config.yaml
num_hidden_layers: 9
hidden_size: 512
num_attention_heads: 8
num_key_value_heads: 8
head_dim: 64
intermediate_size: 2048
vocab_size: 32000
hidden_act: "gelu"
norm: "layernorm"
norm_place: "pre"
norm_eps: 1e-06
positions: "learned"
qk_norm: false
attn_scale: 0.125
bias: "none"
tie_word_embeddings: true
parallel_block: false
init: "normal"
init_std_qkv: 0.0203
init_std_o: 0.0048
init_std_up: 0.0203
init_std_down: 0.0048
optimizer: "soap_variant"
learning_rate: 0.00231
beta1: 0.95
beta2: 0.98
weight_decay: 0.1
lr_head: 0.00495
max_grad_norm: 2.0
warmup_steps: 200
schedule: "wsd"
decay_fraction: 0.814
decay_shape: "linear"
final_lr_fraction: 0.0
batch_tokens: 65536
max_seq_len: 1024
doc_mask: false
train_tokens: 517600000
max_steps: 7898
dataset: "wikipedia_en"
Each number is 500 + 50 x the weight over its row's rms, rounded and kept within 0 to 999. Layers, rows and columns count from 0. Numbers have three digits each. The size before them is the row's rms in percent of the matrix's.

# down: layer 4 MLP down (transposed), 2048x512, rms 0.0908, rows 1597-1776, columns 160-191
# up: layer 4 MLP up, 2048x512, rms 0.0874, rows 1598-1777, columns 160-191
down1597 090:462570544432569502554461525517476520461545495514578559467526469533562489459488469604438508515480
up1598 115:431506448435453438463503458585506458383586442511521461570568535425512450543510492522501509540488
down1598 115:467545473537473474527461432476489506517444475418499437435450565425452389508525487493429524452647
up1599 094:586441453522580534557542455536505412517457468448463485517461579559475471470477534550548558470518
down1599 099:525491455458566515412474483500511550473536497519471481487529533496499405486492537419490502472495
up1600 103:435506441549515540486516467556441431619452494483495412478516551501517490490395435485535497527501
down1600 102:421490507501484436475402521458442466473549387402440534512472433512489517502534532431527631520469
up1601 090:494500454497568495439493540503492547530470565556533594514555444469489512554521496478525531466484
down1601 098:518427407545520514468527483441503573536415555565542502546540588502496511594432439543490460522376
up1602 091:507484461495519507496538520510510498523523452478517500543413563496451534486432524517523386442448
down1602 076:479528510519477553626553543555438447472448516521539468514569446509454481505553451485447545382491
up1603 101:511568545483544562521543568569550408390535494548476466492394415488526519468492567494338469525471
down1603 112:479558507460539559475559478484509552491496519467361516502549520447414460473519543574491509608525
up1604 092:487511457485507440449530455469489524577499483551457604547532544438503538521548466561497501615533
down1604 103:501464418497533514522463573448432532504440490439532605459409422444488504454504591477547577452495
up1605 095:470435534530460448440478581508562524465482500500541475517477458442538463553538630433464466519447
down1605 092:493566402472475431534520491497533466518468474457539481516457613587518434421505385458482528471443
up1606 098:503537587472521577555493544511433492554475593540569557561496485559466548485361522462536470431493
down1606 100:585510500486530432448505512412494452534516475506419524480549530588460473529397443534516499534586
up1607 100:486503490461487500579523499495454539553553513518509447425480569555421545513486458491477520527552
down1607 106:510481495506474477518548518489380487508574484467512565411500539532463471406467457497513449426524
up1608 102:519400557490586497434463461449491450557428533484510521461491484412486481416480584458467492523519
down1608 097:531466524468525450601507464494537486518547481441451486370596505618452477539490444446463479437449
up1609 106:537540452477480458542577542443520504460484507530479496459484570440502502483513571531454351580533
down1609 107:444532562418459491504476509529535484462554446518580427519394467433524583599520462543558506547385
up1610 103:447481533522549552578508457405576458432524382554532555529485498538491494490416547415540505528565
down1610 101:539603496498507554433455530487462522420489539498442510517468501469424485622505515536527533510448
up1611 086:384516562549459468540566422581549482510520483530551514503446573545482547466463509552476461514469
down1611 089:496620480571540492475463424451559390487576490484494503434408496572465514512490409570485494456546
up1612 096:439467442457489427520618515547461555470470450446512492457436534520456499478585494474441545564531
down1612 110:437513478499463461583598581410497483512480417494505526396614468547457514598442480581472530567540
up1613 113:523469528471468432450462495507599504476569481528587504494600484597452414442503485453478458537437
down1613 109:438473463375520553478474540519504462455488431415482513519520469465473571572449461526507468509500
up1614 102:537499452494475508461442501508429483463504487601499517464498533535545590505580386497489490540522
down1614 110:507439433420380454384495493453528543495555437600489482400458524451577548632546508414517536479538
up1615 102:502489571505491486486510556371495516402560525559475541559561538530483575592486468468454470573518
down1615 101:452402392461537451531441441474527551514486468515469492500480400503535578492522593541507551477468
up1616 119:465446574557547471449509530494513502438457496462512556390405483518571509501410441514512472515462
down1616 107:464526422446408490478481491522502477431521464480558586489536467517492509548511533410502535499481
up1617 099:500461469494524589541491520519499383468588463615496438453484536566461460497480464543573457615511
down1617 110:385553495422487513500514406450471484418514498540480578655491576451513449526499448490518570474509
up1618 098:475623457428519455448478500453509451454598504551471511518447518439511493444502485627467449409457
down1618 101:549519501598528443483458450538504497602481655514450569467484535494482426531489481416483483566495
up1619 105:471483568479506531568551487484491486442571450535537580529468416456477517598555581587544517480453
down1619 118:519450483538452576482436455543492474533524571581548429455510570591611589492548482495459591446482
up1620 108:652471620523511526595545492456497477457499570529449535487602535534450530549381480626428504423533
down1620 111:454568453434431519527513405433466467520492526587380491501469508449468531523553499511489556512480
up1621 096:564610539508488536556535445458450452547508484498457523407458530448507484500433552497495474577433
down1621 093:435507412498497429494431469513552554613508497445611547564567440529478474504485402503464518581538
up1622 087:418416509412480401519441469541506473539401469474491461511467595426572573482475447610523424507571
down1622 083:479541463526532525522502489550483416549513477419531450556542394554533455457500444535504580497567
up1623 107:515474460434548497399592438531569396467502451432444551502529503489422554562473541588547505531526
down1623 101:535441599486523513521533544492468547359510485537552450508562531419523510518471521492401476576517
up1624 099:428542476529459526426447539620422487523404560456541560435485494455511439511450498451448501461550
down1624 097:430436463484448485450440376457536638533547501430524539505439579543421491514433515499480435495443
up1625 100:515597515529480555503554466448488511437561484475465565539484480521514543571464585481568549474531
down1625 095:577384486505526515607471575479488551534497490532450503477542504475489562523477461413527511571501
up1626 101:492531436548487476536540437534595597551479475536449531548477562565504430512447565526509500485445
down1626 097:527510489467524412577557490449402555521496543526525612527476442495469505484549505477498463516407
up1627 099:454579459486506471579444549581520505453485523538571510615512527520596491465427573421449490519510
down1627 102:561528519441441449506426453550510493576415539557447468591459384436386524455490466529442452460517
up1628 099:508436440507593575484444556468524495561514458518453536401424513511505497478506498524476536523480
down1628 102:497578580465586465432505484494471513618547461446524517440585526509527528498404520452455541488544
up1629 098:505446434538513420495581571527563537482477480479540565503537517478442506570440494572404441421538
down1629 111:509463477533457554504538459435516448451473429452547468495449539471524640505457459575498503455532
up1630 097:489425500476549522485518419477495494438457500456494545452491509477574474553509582455490530524463
down1630 096:546500524522590449425565462490500553550448560595491530549488471591526474489409508613484489511524
up1631 099:481511444537480483479492537506540511508558472527544575483490504579552487487389469492602470459520
down1631 098:462536473515490519479474591493508560450470422501476492548499485524595538534516589529537482502469
up1632 097:537543418537547473535480461412583545553475482538512533389565540495537446494439523484529497499457
down1632 097:447468560578465531547484518514605519425485502475421462580511493505477528485544514433446499470454
up1633 102:506565521491471494571560443521525510451482411472528523458503416498476550521498470610513365392382
down1633 110:499432540516485509402513478500435447461468345527551435571478565544506489365399602559459621653598
up1634 120:532468440432533549526455485601565437474466463502584452481449471471510447541554468591578393412533
down1634 107:482498453498560429456443478525470450449517537475522460471502440481558469518494533467478539519484
up1635 106:572437430532518528527541475538567493542505451457482507487493500431472551452510458505564457395505
down1635 098:532499625467432529482442538532528485543549564546553496485445451476540540556504546434611447559417
up1636 099:510460459533510470470459562554429579550479515493507536472502503507490509520547407484529579525540
down1636 109:471485483466573562482539490510485516444437481535596456581466517518538398457529405419470487505530
up1637 096:416542533542426462538492509492484436509470464566412512517501496505484412511537451470523511456482
down1637 093:476530528496446525610409511473498456471499506449551460504485478526524555636426470550468527567522
up1638 099:598453543452488565439511456518480550481534457371533430519541475378533483489557461474462466533566
down1638 083:605537524527601475531589508495478474565446476564558491485561447459449417562558521529470514551452
up1639 091:502483512483548465591475514518548497547582507535464518532568514584546514497451575446594489499548
down1639 094:500485495501526540411505570471484552434578506499477502409435472510499568620441466474496434451437
up1640 115:552561414458520480551547557518478492493559512524494508561515477428547555521464497555423408532391
down1640 105:454426512539562518548466528504527440477523538481476513472504472468432473529552522519462534450361
up1641 101:462611568436470518459468557531508543510531563510518378483550522535461412448510474498504557586480
down1641 096:432560534535546516616520494418526472550393469491455455536488507471489449389551504464549679500529
up1642 093:521506504495539520564504552530570537526484490505447536454497536411500457563499606484587499593493
down1642 097:479583467414488580488501517498436507540416447456471597537506579453502473466583437475455500513405
up1643 098:549503604541466448566527540457445577408568424523627486455470509564422374596485502499446412442488
down1643 104:527470458482559524580617436504573528550473525425450573444469491511426444422416511549402470433509
up1644 093:510450493500464493526506503473472504464432388524584546540478507420549471606502542470471506472502
down1644 092:480536462515497460471473579385539524454472532494421601389585459590470521377505454483559510460536
up1645 106:518490420573500577449501497511484541490519552598554588456570558504491505454474469497469467518498
down1645 105:520545587496532456526522517466562494574502595557587564493487526537577456541523467476461521503444
up1646 092:567593480539492465545446541560621578470632520432468547511474439365537523521516601497463543431550
down1646 101:498538374526481382454476531443554431565486513466542541493487468538407494466414620485499402395506
up1647 110:569457573575508573526504490466492536475577500658433417489459569501459536567615525573549482577596
down1647 115:505389514489434569560515452454577472490540536393483453544524475510393580525484536425489532483513
up1648 100:544531571496519396532557469444445548510481482533407530454464477504508494576479573472548631488518
down1648 092:491463454505509470405525544541483553485484501375485568601492452442534493484500404538482548444563
up1649 105:472452470515521540505495498502538499494418465505547615477527530523460437412452483484509481483468
down1649 096:535492550453551497529504482453542532604503533455427467478527499481545413455405479564539458513403
up1650 090:539563451455558555497557532445478506534457521471461485497559482534535510540465502533408482643492
down1650 086:461510495432433505484526405514488443504509448512488454552481567610517521598441533483544482446565
up1651 100:482547541487448444545503542536415475453465522437534575511544445417572477494532521519489547535487
down1651 094:500604464515450510481526554555555528396462444351434406553571579486452552477417481445480509458492
up1652 094:591533498571465463515553518452426519499528459585436611425467524501472444583565358579476447479462
down1652 093:513459424456464582515464486442483558552396548541520498527510474617481566546546485482441451504445
up1653 100:565544484503573512493431573543527589430552378460491543529514536524522506616516506533540454416508
down1653 098:452529576596485468522491505602494499567435553427389506460478528511424491432471450430588456511462
up1654 103:534454419568505468609406510498578483495514545491560482435444546408559471576410607512457508506546
down1654 100:503545512562430429516481531548564514465527468457528428471518520419480493453413425534433554520559
up1655 117:506482488458434543519560454615453496496459507505402648594513570595518480586575529514502531474564
down1655 120:561499505588538488468529550515474565454479535459550466540522415473552505583553496441479531533502
up1656 094:465498491428479438477590535552512463409487561544470541536481468559471416397466481558571576420548
down1656 107:534428529516485531541476514511546513453494508449462522583550446515413481428536435584539543553531
up1657 093:509570499565478507589591430507466588555562531523464511524495512487534439558457499501568485415497
down1657 103:522493470542544532519594433553454444599456481511428428527454502467467474418562513464474561594592
up1658 097:483453488576486562430496445422447517479511533486492519491556498483539538548471636548597493535516
down1658 100:468575502531498551529485413415473465473503548501566547572470448428531455480514560454358534507452
up1659 100:470547573489505456434456462579458525565441444461449513461511465542444531520496402431486494416599
down1659 101:553489456511447378562481485444448468577441550570512519547509452525499519516507511472428431458551
up1660 098:507539523475536472489505442530461436481539558495515414487527488415424480495418480503528481562584
down1660 094:505444530516528447376488477499540555478492544552573460489512564518497478474456537503527527543431
up1661 097:497536420530567540428460462507491502481409480546564592536509429499422594549555469518422482462480
down1661 103:505507553508546508542344484467501455459554586497473507521403494505510498477501457472442486529552
up1662 091:423539526468491552511572520585513501503559506473496608447523468525517507638533451484511515436475
down1662 090:526498471562501440491462409499507496515502517571552527538597564579391493432496483414504455441603
up1663 105:536457459446414532524479532508514462508429488581568512417463528473570556534554482529557439587483
down1663 101:558515563441430536534464456541505475482493521566564548538494540494639560543587531522497499471463
up1664 128:421527477419455477524506458461439607544541615491573456506498515480464518493515453510474558467567
down1664 119:518648522478513371492537447435517576493543611520536514390511582508502468465567413596422519541628
up1665 099:499515491485536524511550545440432431510370511468531527499524492506474457585510589564513477434499
down1665 096:436467449438471542576463462477538475423480543539541444449601540467554392484472479437509482491520
up1666 099:495478517523475520528537517451496480570478532443398537441417515494563553529418464468498420413494
down1666 101:498508441425571522440484578576469508533468421461600506524514508535466506504479483497587525456532
up1667 093:565462474508418508549519479515426480482559469512502553453493461531536541536532507447562441485490
down1667 102:590524522485498502494576431499545465451510535403456478549510556538462515393509573513453468507394
up1668 095:560430457496528494570451465501482563580496514531514538541549507573525467546481547585579505518412
down1668 090:495498455596413494458475459473599379564503511490417475507465468517505579542540531494588383458438
up1669 097:472494461421452506476444505560548460572469444464546516432540483467493445490416546518528423476484
down1669 099:450455486570508504574537484475493470600543525487568468435602496460584517538511547574421521467531
up1670 098:516517475593532561623537524514561605508461536434478495485518583493524532438494426488477490517503
down1670 101:495425471470484496566502435460476528654517551542407512411459490404422507551475475480496424529461
up1671 102:511479528497563605489546490538441552512538500461540564504581493501573597444472560531486515445555
down1671 109:532482460529462469533502522468536533575502589576465540480597490524512462589601439524550530484461
up1672 096:479550511460536507482596506522535443518473504563485450535443548420594503527473378377572513478535
down1672 092:466586480497423439506561495479567479535487492417429488539496566408501495453446451507526525430522
up1673 096:517481538508526436470549398551551604407611548495517465539460530562501540459526472498454508413500
down1673 100:527468449417458500448447505447532520547508522471524571469502521540477535448420469465569612578580
up1674 092:451496582532434503460398536458444495604469525542426515475466499433362541523546548481536462478522
down1674 097:451523510392551541486495514401554433491488509473473512581484461487504518434494417573542394618492
up1675 104:492457603486516443540473461486435520512481412489500485480517434496446555480554474511454495440551
down1675 104:491493474481423503501481435505539531435487626597446562511500501415442513419458569484516549505529
up1676 104:471462482420402533498529587572532482447537430513440563470439522464557520458434453420545513491468
down1676 100:470505428504391512564454550434499471483480543544468538572485440442441544508448529555471534439460
up1677 097:576419512499509518565504498481436430633471455520490502503523546346447565550460524501542482552515
down1677 093:514459554473470491551503484435434571507381507478532562517407582517489568522443590579547636455503
up1678 106:521445570555446470601525429549517522500465511445510591540595502639601399473479461532542524509486
down1678 095:502565505563455544473392487453453447469475453485495513548480468429460530497548546493455403501408
up1679 104:501477479446525545623490511490565462498579489474470478427474510478486496528485547413487459538537
down1679 109:480468408504577575509440484464443512523520508513580402588518434513453528430550518507508537454455
up1680 099:472544394533587589505467529526488538571551464559472526498467561489550531498471468499506455487521
down1680 101:517464450512546490602566582499427535487502586536514503523600534490515437586493455494523459459560
up1681 090:432450450504509400541609518520464483539474535473452521553504512549541477498470532466531549480517
down1681 087:557548492506519507492433409459483511454549451364545587586458455522474534451490478545575545432538
up1682 109:503419504575513589495556478510431507545488428397574516559517423536459552445500560574517474456543
down1682 105:503535571419504490443503541503551447476472530440570491499446493497466578427553477498503553452573
up1683 114:397505505445556571473488508438517589512494433458528464474551578511483435521580538466502488414423
down1683 115:420440494522519464559571534532471505450474456555545576502520569464517536620551445419448468472458
up1684 104:463461480487502428480575534523512513451493507548486442522519535432523499542510521547496469525554
down1684 104:470471584380466552516505460515522514546527456511575472488565521523539491486511500545463539531410
up1685 091:514575504479548456527534524447502437494550435567487548529475448530469467519570562491463430509498
down1685 095:565529488517456541563498561511493526431508529517524500458609500407502548483520501475368556447467
up1686 099:490424400557531544546547426494477494466494579514444507388483570487511457413486454509525525537483
down1686 100:491500522486585539485515513503475493527452503467539523450464488428445547538515467498484481478540
up1687 092:456533483483524491495537484515566591579513419463515398520496493513414509527480607491449450469476
down1687 092:546498499510474600472471485461553506583467574429520516521518574569562524488550515429461486554468
up1688 108:461523395487538439428489480517521444581573411426460428492507561416466490514539558484553429482512
down1688 109:485415569463494602476489488412495391513421500492593586499508576542446494414477481518490537511524
up1689 104:472467466485543518534494472516504533475459602519482468518515502480576460466578542470486433447498
down1689 098:396521463466524510581428575455558533450517542559542510488619457571467500396503418475499462529577
up1690 095:505623526530474497443471550464569422529524439529510574526552536455588447582436488516532572528470
down1690 097:496537525497421374472525542512470503518579537563647489525527530550546468404563465528497506422520
up1691 092:487479516432457563453529490474554546534534471488565456536508501526499437607420486495449406522548
down1691 092:549579515455528534490489503464554466507460499507476419554456572446478521519393595481433562461614
up1692 093:519524509519439548475518530446384516481590623550531524516459398439450464537524473529475488474485
down1692 097:489526512493572452499634511538536484491400507523476564553514529465497547484559543499460512490461
up1693 100:527488577514505550494446576540486511487577520449568543557491508547555522450477525448535471517520
down1693 098:477542478468476499629473444493443545476452565502456591584458435511439544586563516466476509561480
up1694 106:506517451543521432465537563493493503452504441552447573438557472454459415478534476585592487496533
down1694 107:551455485483471519592568400543539526521510456548487538495462440543564525571491529502449440566478
up1695 101:542491560454525535517469487439490509476511578527381467462457457508516485591530591561499535544543
down1695 107:462547524423574523519443562547503595429640446565546594442604529604586499648533461533502571612435
up1696 095:463515525435540545496431476474558464406509492453564500495554492458479511513481578444441453457419
down1696 096:480492511447472375456556446519478541444529533510539487469564533450493444434431462488584449531572
up1697 105:471527469617426530497500482614534488425452548424483603500537541500539390604556470451457523399470
down1697 102:523453448417513469538489548507526471541511513561563452486461560517458490500527480472602488533473
up1698 103:540554472489499487454510468480536511478562549492596490478456472497470518459455499491476515475469
down1698 108:483513559530391561489489503521462514450526560529530498493501454435496517520464434452488545433408
up1699 110:408524493436451430534472511566457519512561513516442527349466494495431616506452458484556470524339
down1699 103:569563470607473535477551435447470443518530578430609478485431423504480436456473570515495495469527
up1700 100:512504446612498549467562487443511568578507443492460456464547545459441512485569513520516574506450
down1700 109:487502525551583575524543509465499516518492559503538509509557436562422523581518539575474489502437
up1701 097:537516503548524504464554450490435540488537449492528594454398513421496472431578463451498453451454
down1701 099:535411592565433494477428460523478482500528520510546539514415480559410520589503454488516438547529
up1702 104:386471449475611498512538432578561598435517517528548516534496624533498502513525502455500564495536
down1702 113:399409507598533437522433505507474444468437565467526503502471378502648502544485553515394523471537
up1703 101:533489472523511513515486509631503550569473451528429510514489554491556518456435414518552522435567
down1703 106:462508462517458497496570573562501522498556647510508506523454480452518510516530547538625496483512
up1704 094:433562568458456584481471521488442499523483479578531421526498606532503501507578514554521588564455
down1704 094:562504432534455520480417461514491396426509500535478528574465523444533466465479561557545433508441
up1705 097:615545471529519538585410472517450509575527457453516566502500555516571582471537531478506515443569
down1705 101:471453574445467573561569518514465565425464575508481508437478502615514618503484450664573505493467
up1706 100:490509457548523460399454480472547565462542531432440463454460410500493524447509466438521534487416
down1706 098:497491540545420564499489501497413561524530481463577469464546449371505576468434517583444551473501
up1707 098:457512504474498531404475513534491495429527569535499590428459494529521584514564484523527559465505
down1707 104:455534470500480485504456530509510456527542496464500551508515565490448615507486499604398527602417
up1708 102:441490572405534520542464529491442415547535577578518571409577538463548472548588512507419399538472
down1708 101:457514482446571534457478543482469500467466547602439479588462577488445462531468563495536487439472
up1709 089:484443636538487412488505501624503485507489495541498541473444577506491451473451476522621529546493
down1709 084:557560467473461437551529461485473536461549473471525494530534453480559524525538539435519575530466
up1710 096:519448566517514478484601514510466476512549389522543469491565572457494494490454523522515462435497
down1710 097:541463536510377481600502482497540418529446485535533577506519507455510507412548465529488537543463
up1711 104:522532553476507479502494489471538525478574481545628533511447500463500497562536542442400516492496
down1711 103:478473491502540512459421517556418527568465508499487591488532500526503498504530494535427542490433
up1712 094:455500490497509603537573523508487509495511571524539462481514488495548486504459563443511560502473
down1712 090:542527469442473405475524551547537557516463450509459593512468519427451552533481543535480554483528
up1713 115:475492518413503509577453474460537485520543541613526538357427577497533453544348525518529533471497
down1713 109:480470520507489516448434416428461499454492487555595550531458403504451543472524502524580478479547
up1714 100:517491534410531593531514501523399430511466509457497399401527456538496537594492590501420447588480
down1714 108:491569580458457529586578442476436477536490577469474535519528513509530533474475527483438522598432
up1715 095:494581449520436511499551514558504432535464478551492491495442530543441593422433549581498475513543
down1715 096:484582496459468573504505552568437530478486573466541575515537498452549514596504491467533452577425
up1716 090:509506477473508539481565522551512531547478491590468593486444516533498533481480402556422481450525
down1716 100:510513419502437473446539514409465473571563559477547509491477386591502446564437444477523493388482
up1717 101:451445460438471576501494554495500448443532465460584438518442539427495496484472373506406498415472
down1717 106:521514467541521493494570436538456415543558454470467390533419514451603479467559571522429419579386
up1718 110:454459543449589508563585527582527545469527447433462508531565573496521524512406475531486432558580
down1718 117:514445539605480550565532463420517553485433482513538496539561486478553557523490510422451541564568
up1719 097:548500580591522584514477418537513494538506453478445504527498525458545497517519524491496395443491
down1719 096:482475468447462442514561487418488572431485537525556470462513523563520467451522517581457429479516
up1720 100:537600537482511538535432512517361559468481501466525542538516452538486584512554418557468460489452
down1720 102:449375542564436513504475491481469479473461452545447501478480557500402511541569473525486559433413
up1721 110:451459495454493400461424419524570546527571480415536483515504554507487547511603428473417569474568
down1721 104:553514513511461529502536570500338472578503496472501473412436472576537474589438502491483587474542
up1722 111:483483465508436535522528440481453497479554571525515506506446604474508406429455501462511504405536
down1722 125:509430466533525532558625439486462557498578500445500547486623604488533466511473478508535502489554
up1723 104:458494506599566498534468554456407525587499554582357484553408387443426498521458483482474609465475
down1723 103:489474487471444551522484455534535419462405434430628497469539519571547558470446580500501501526494
up1724 094:451532447534482522629526440511500565508509632369529477454463510431503574388485483546551511489503
down1724 094:448465597423466495479463598514428378486428478557386517486600520483601538525516418436482542536390
up1725 101:470559539495526428533475548523531580460558486477487490539540398499515591547562474448429482453510
down1725 098:602561618469490538536513464600434459475476491494465615531430533493492455506431547466448511510626
up1726 094:536521442405532622450485460532469513471534544494557518533374528511451469497494546526575529459410
down1726 088:519338511499510455543468529535586514490511511495487488495552498569501523474498436492559428478478
up1727 089:504443515476471514486471484558468549475461516526585500448429539516512504511472484525503507554515
down1727 087:510592462425559500545532559479493489483489528457481413550589530378425571513456495487489477495496
up1728 111:413441539372467506497533498465499539438408510575453450600590502434511447614540532614453529432473
down1728 110:514579462526548500573448543488492441465502549523455517504444533514430579637473396450556506499506
up1729 104:519506469456550478481494501565490594544581518547498524502505472379479498541494532473482522491536
down1729 112:424494461431534531476569564546463558460551489500537573497437544450482472543559467455524390469492
up1730 116:541648520568492554416430510441482481470511522451488528460422555488455513549479521488497432522507
down1730 111:419538489471599555462493489453451409563537507485523606446477477518433478515560471517448479540418
up1731 094:501524491437525460457479484546541460560448468491550492511566476595535492531566466442473444436574
down1731 097:495508522541486508458541446460513495386466603465509547474558449571518494476495460436570566503514
up1732 087:497410509419482471454602552585484480541458534554476392534502506607671455477475497417451520398596
down1732 093:588518511614583514563486483495496411461437495484478509516526465540474557498555496574531496465532
up1733 094:477563591450518519541515548462475537423458462530472524461425525547550444543451577601503470401506
down1733 089:604510501492527535571557514479501462490482539536493505540516562475482457483540452420530519497473
up1734 094:456468586512504527537551569439507515479473471472491442507451486486428506441589610446516552457490
down1734 074:480487427492565459486482542473536416373471547490413541547483474461512533506589446542486582462539
up1735 104:551446514542530548497578497575506530459508466614511538492400449501545505547519470552467446476459
down1735 111:563518528487528550512533469542362495584449527527548509510471529492518487466461545544410517588574
up1736 096:499517481427468558508554475490540472482498575382447521488533494483453502454464565487474430555475
down1736 100:530545492515528470565461464590521528528516482510523466505469482567490534532531509458483503519438
up1737 097:570520503372480492450535432547529539552490512490479450403452421540554463451503410534580414490476
down1737 103:507494452508414450474511509549500506547440472526545541570564482453523563581430311449496432555392
up1738 091:479514455444603550517426519502505373552426502500538463523460436503428500478483637503607458550373
down1738 101:526509512455425440474398489527497459568502432570581412526543558510520542513479461586410583494541
up1739 101:475616511475478474571544458390598526373492485489546465538438554490451492537415550474437549488475
down1739 099:524514476376451550385493511509464616483506542523496404522491547471494512474500596565450457572471
up1740 092:559458426523529524441485492493511562502471524426443537564530514528502441474526438502527416492442
down1740 098:512560491564502543561479497508511373401536457509536488505502556488535501510425490537466526416513
up1741 094:552567470481528566496538505461410540542469557473438567468506610484413532518486597492467465555553
down1741 101:523467488575477514484467492433599503541541513513504492497407530649554423478452525463526465410558
up1742 093:463510454551552471561459495438437508437476525518477474551549424438587452502518463503533460461519
down1742 086:524546572556543510640450514554459539516458529510525390480452455475492477518456500630522546453566
up1743 093:451419469531568541520517426620423500535393503467536564506487478488539553551553541473558450526534
down1743 097:481538453543479471497476456498561466467448509459515419510409404542459497467427584571653532489468
up1744 106:510560499463560462584526548488540482468493508496492511425570572575493552464442467534477430469516
down1744 106:502520481430422531594451472468609467499428521577578533515481473573360506557503510475443532510515
up1745 102:460548473581558497513505494496603483513578453501491527508533522478572573427504564522509526611414
down1745 103:448437458528383494472500579528523508514534472481475505431564473536627394555454522504507524518595
up1746 098:593441455481441566506384551444610517472416538416577485426435440496558431626499473474555558498543
down1746 091:482665474434452589479473477478455533554394523502601488538492391506448477522495584429574415491445
up1747 100:424463495455447603529525461548452490433496469421415530522467575482450522412504556502492414533492
down1747 093:484476478547536469532470538419529471508497509506468509494586453403473526425546413438504614533653
up1748 101:390490460523589532518491532489550476568477553511546524474556518548467439505434483461450395476563
down1748 110:581475565494548470536456498426536524435492435484472442533522443550509495476531523480420395529500
up1749 096:454496521529513538438502543464551544587517410423521557478530604424485510572509528577477449434505
down1749 101:521488483568383548492535462540409477474436447496469401489432428499537445539514472425591473486477
up1750 100:519487600565511534532530487508586517522561420477438533505514446585498549564546485521435492408502
down1750 105:479518520514456476577564499446488542523410480527532490492460575538478473456503524524469520566545
up1751 112:459549521483537516450470543485479494430489464521527550544431452589455540541491484525504430547571
down1751 108:505485578516500499490480502479490512539491448473594493541481469520392504499481572527438514569565
up1752 097:482427571436589465574515468571549512509483452496395534510533535475509508528474411554497510595540
down1752 103:492475483569482451477453460560515549550448476543541536503451504543467504547437416521461505435383
up1753 112:519464434448548502509494507528559538514481465487458491414417502505528552426536478502466512478564
down1753 117:447489551502544570437432564539487453473575419438475458503500571522501562448427469580563412472515
up1754 119:462484540520484414561483540455529457471505396474477501499498513506566548407532485514414501540406
down1754 118:517537472468531601475577452577537482595469483509572519545520462485556404587547495547533454471532
up1755 100:531485586502538508444530413525397478539407466436538448441499514440553541442483491429509466450533
down1755 090:492457545528500379535521486515507461588423471480458570485495404552460505476469552417552495477582
up1756 104:469484459404552533477555509539526563466561459570554520522519441430484469423479491463458528488470
down1756 100:476534557444430426427438457573566538406542561440509404395513467537548494532511464494568498581467
up1757 102:521484532468569413512480454479476480475522506464438448499478475458470488584451424576554434449502
down1757 109:505409555491573426486537484547394481552556435472559415527532488440489576607570442450463552539462
up1758 100:551444432513430493559485506521506527523564578502542438489546521501508413538429443479541553446439
down1758 093:500475446462485596502605447563507571508455505468424525534485496400430501392428433487492434476592
up1759 096:549510520571560509537555523493544526497471503510571478509502648425607533423453502482523401495552
down1759 097:544535435493545500552469412532532525469517539524496511496483467496386544534514493493406541449470
up1760 097:384507452433495520511554480528558472398471510503542476493443555545572509564595524544492451474525
down1760 100:521467543539501514454610558472537543477462529480554559575459602468474470436492581432381436483549
up1761 092:588460509510443515523518571499499556498515496490413505452436552427498509451420492459460526468520
down1761 095:540557514464449491451530574527550496505570443622494438589432481472531474528504492483527472523508
up1762 105:480502413464504476421491556509353475499477428561590485502540520477483480559581532458461535448529
down1762 096:446495530515482518464524519427521521407479479498452532539525473434491502536465488380570556475403
up1763 102:488450538473446502495434523483508440566495503437426529558529464399462545502584490495485520514489
down1763 115:537553475474497524512520498443487538636482465537506501512509481498552535480528432458514599484577
up1764 094:406476463480494578488521547431505538516481510579447419425473503523470525509481501487499532503476
down1764 093:531512458506540518603473474491478528531540458486504493539529458497470406556509483515595551556470
up1765 091:490456427538491547515578509476522459553552474511459575499514487517568524415529488499539553499531
down1765 106:454483512551465450451555520480492502435510560484488488512479564540526491303442662466486435597526
up1766 090:561441499465497561440418517520457513423460399483448483599402513416453439430476450503534551414505
down1766 097:561534536577564533422479587593566428457468493499423481502463515557494482521467494492560475519604
up1767 091:574548467490535485525530575498438475592471412484491568539419489580626468523462495522538533494550
down1767 093:530531461477519459587541428509513573565489474471446503501482500499491458493467476442493441471531
up1768 123:482451479510438502478442489396462569477488488529501513577517466441499535513601509569440381557443
down1768 112:470473531499433523509512520463630422494495464501538496599484497482386510487478570471484565423534
up1769 097:528556526501548483598492511541551506463536465517476454542481524543528597470484468533618603499478
down1769 105:511478470459585473550561518536513535576532520483488563446387508404500597482581454565525436519495
up1770 103:441379514542526527537531459490483604586453452469498439507469603543513522540502548563524378564443
down1770 099:480476517491477481490502480541360465476406581482533515451497463528504500434507447530473471491508
up1771 093:465581453556493469461502497477437461431566503521416566582454452502482516456577484487499604442551
down1771 100:546517446422470468463486534497559608524317540561461447460496544554535539443513491473445452557465
up1772 102:484477491465451501561488577430500459471515454445548461498459539576420517418527550448463477440513
down1772 111:588474483475485438526450503474444477506535505439534559373517608492388530534492527517519474456518
up1773 110:531488558509560528560583483425492440563514538349508532536529454481466501490526527524482503460534
down1773 110:515518571543557488512463495561518437484436491497462498458519484514512478436518560505436542488479
up1774 105:540502493485482456554434536513460538413564522479533573432454480411453558533476466508658480394483
down1774 107:378421456447403462503507444452552433508597447522511528514489482486494603516565492498497497598448
up1775 122:462530443477516492486576481567502531427632492465481493595537542458550432428433533594531524483417
down1775 117:471496485560501632488551450388471485476422534440476493480494537511455572573417416469442562545542
up1776 091:507512588493511401444456508504486447473466528458542498526527553479421472514548523449502394484467
down1776 099:508512582642516531557517562484479471562526462449436487414540514438528579414526453401552533426495
up1777 094:572518494572468473493521515529610464493521489482630531470512592576493481511465557498461556525481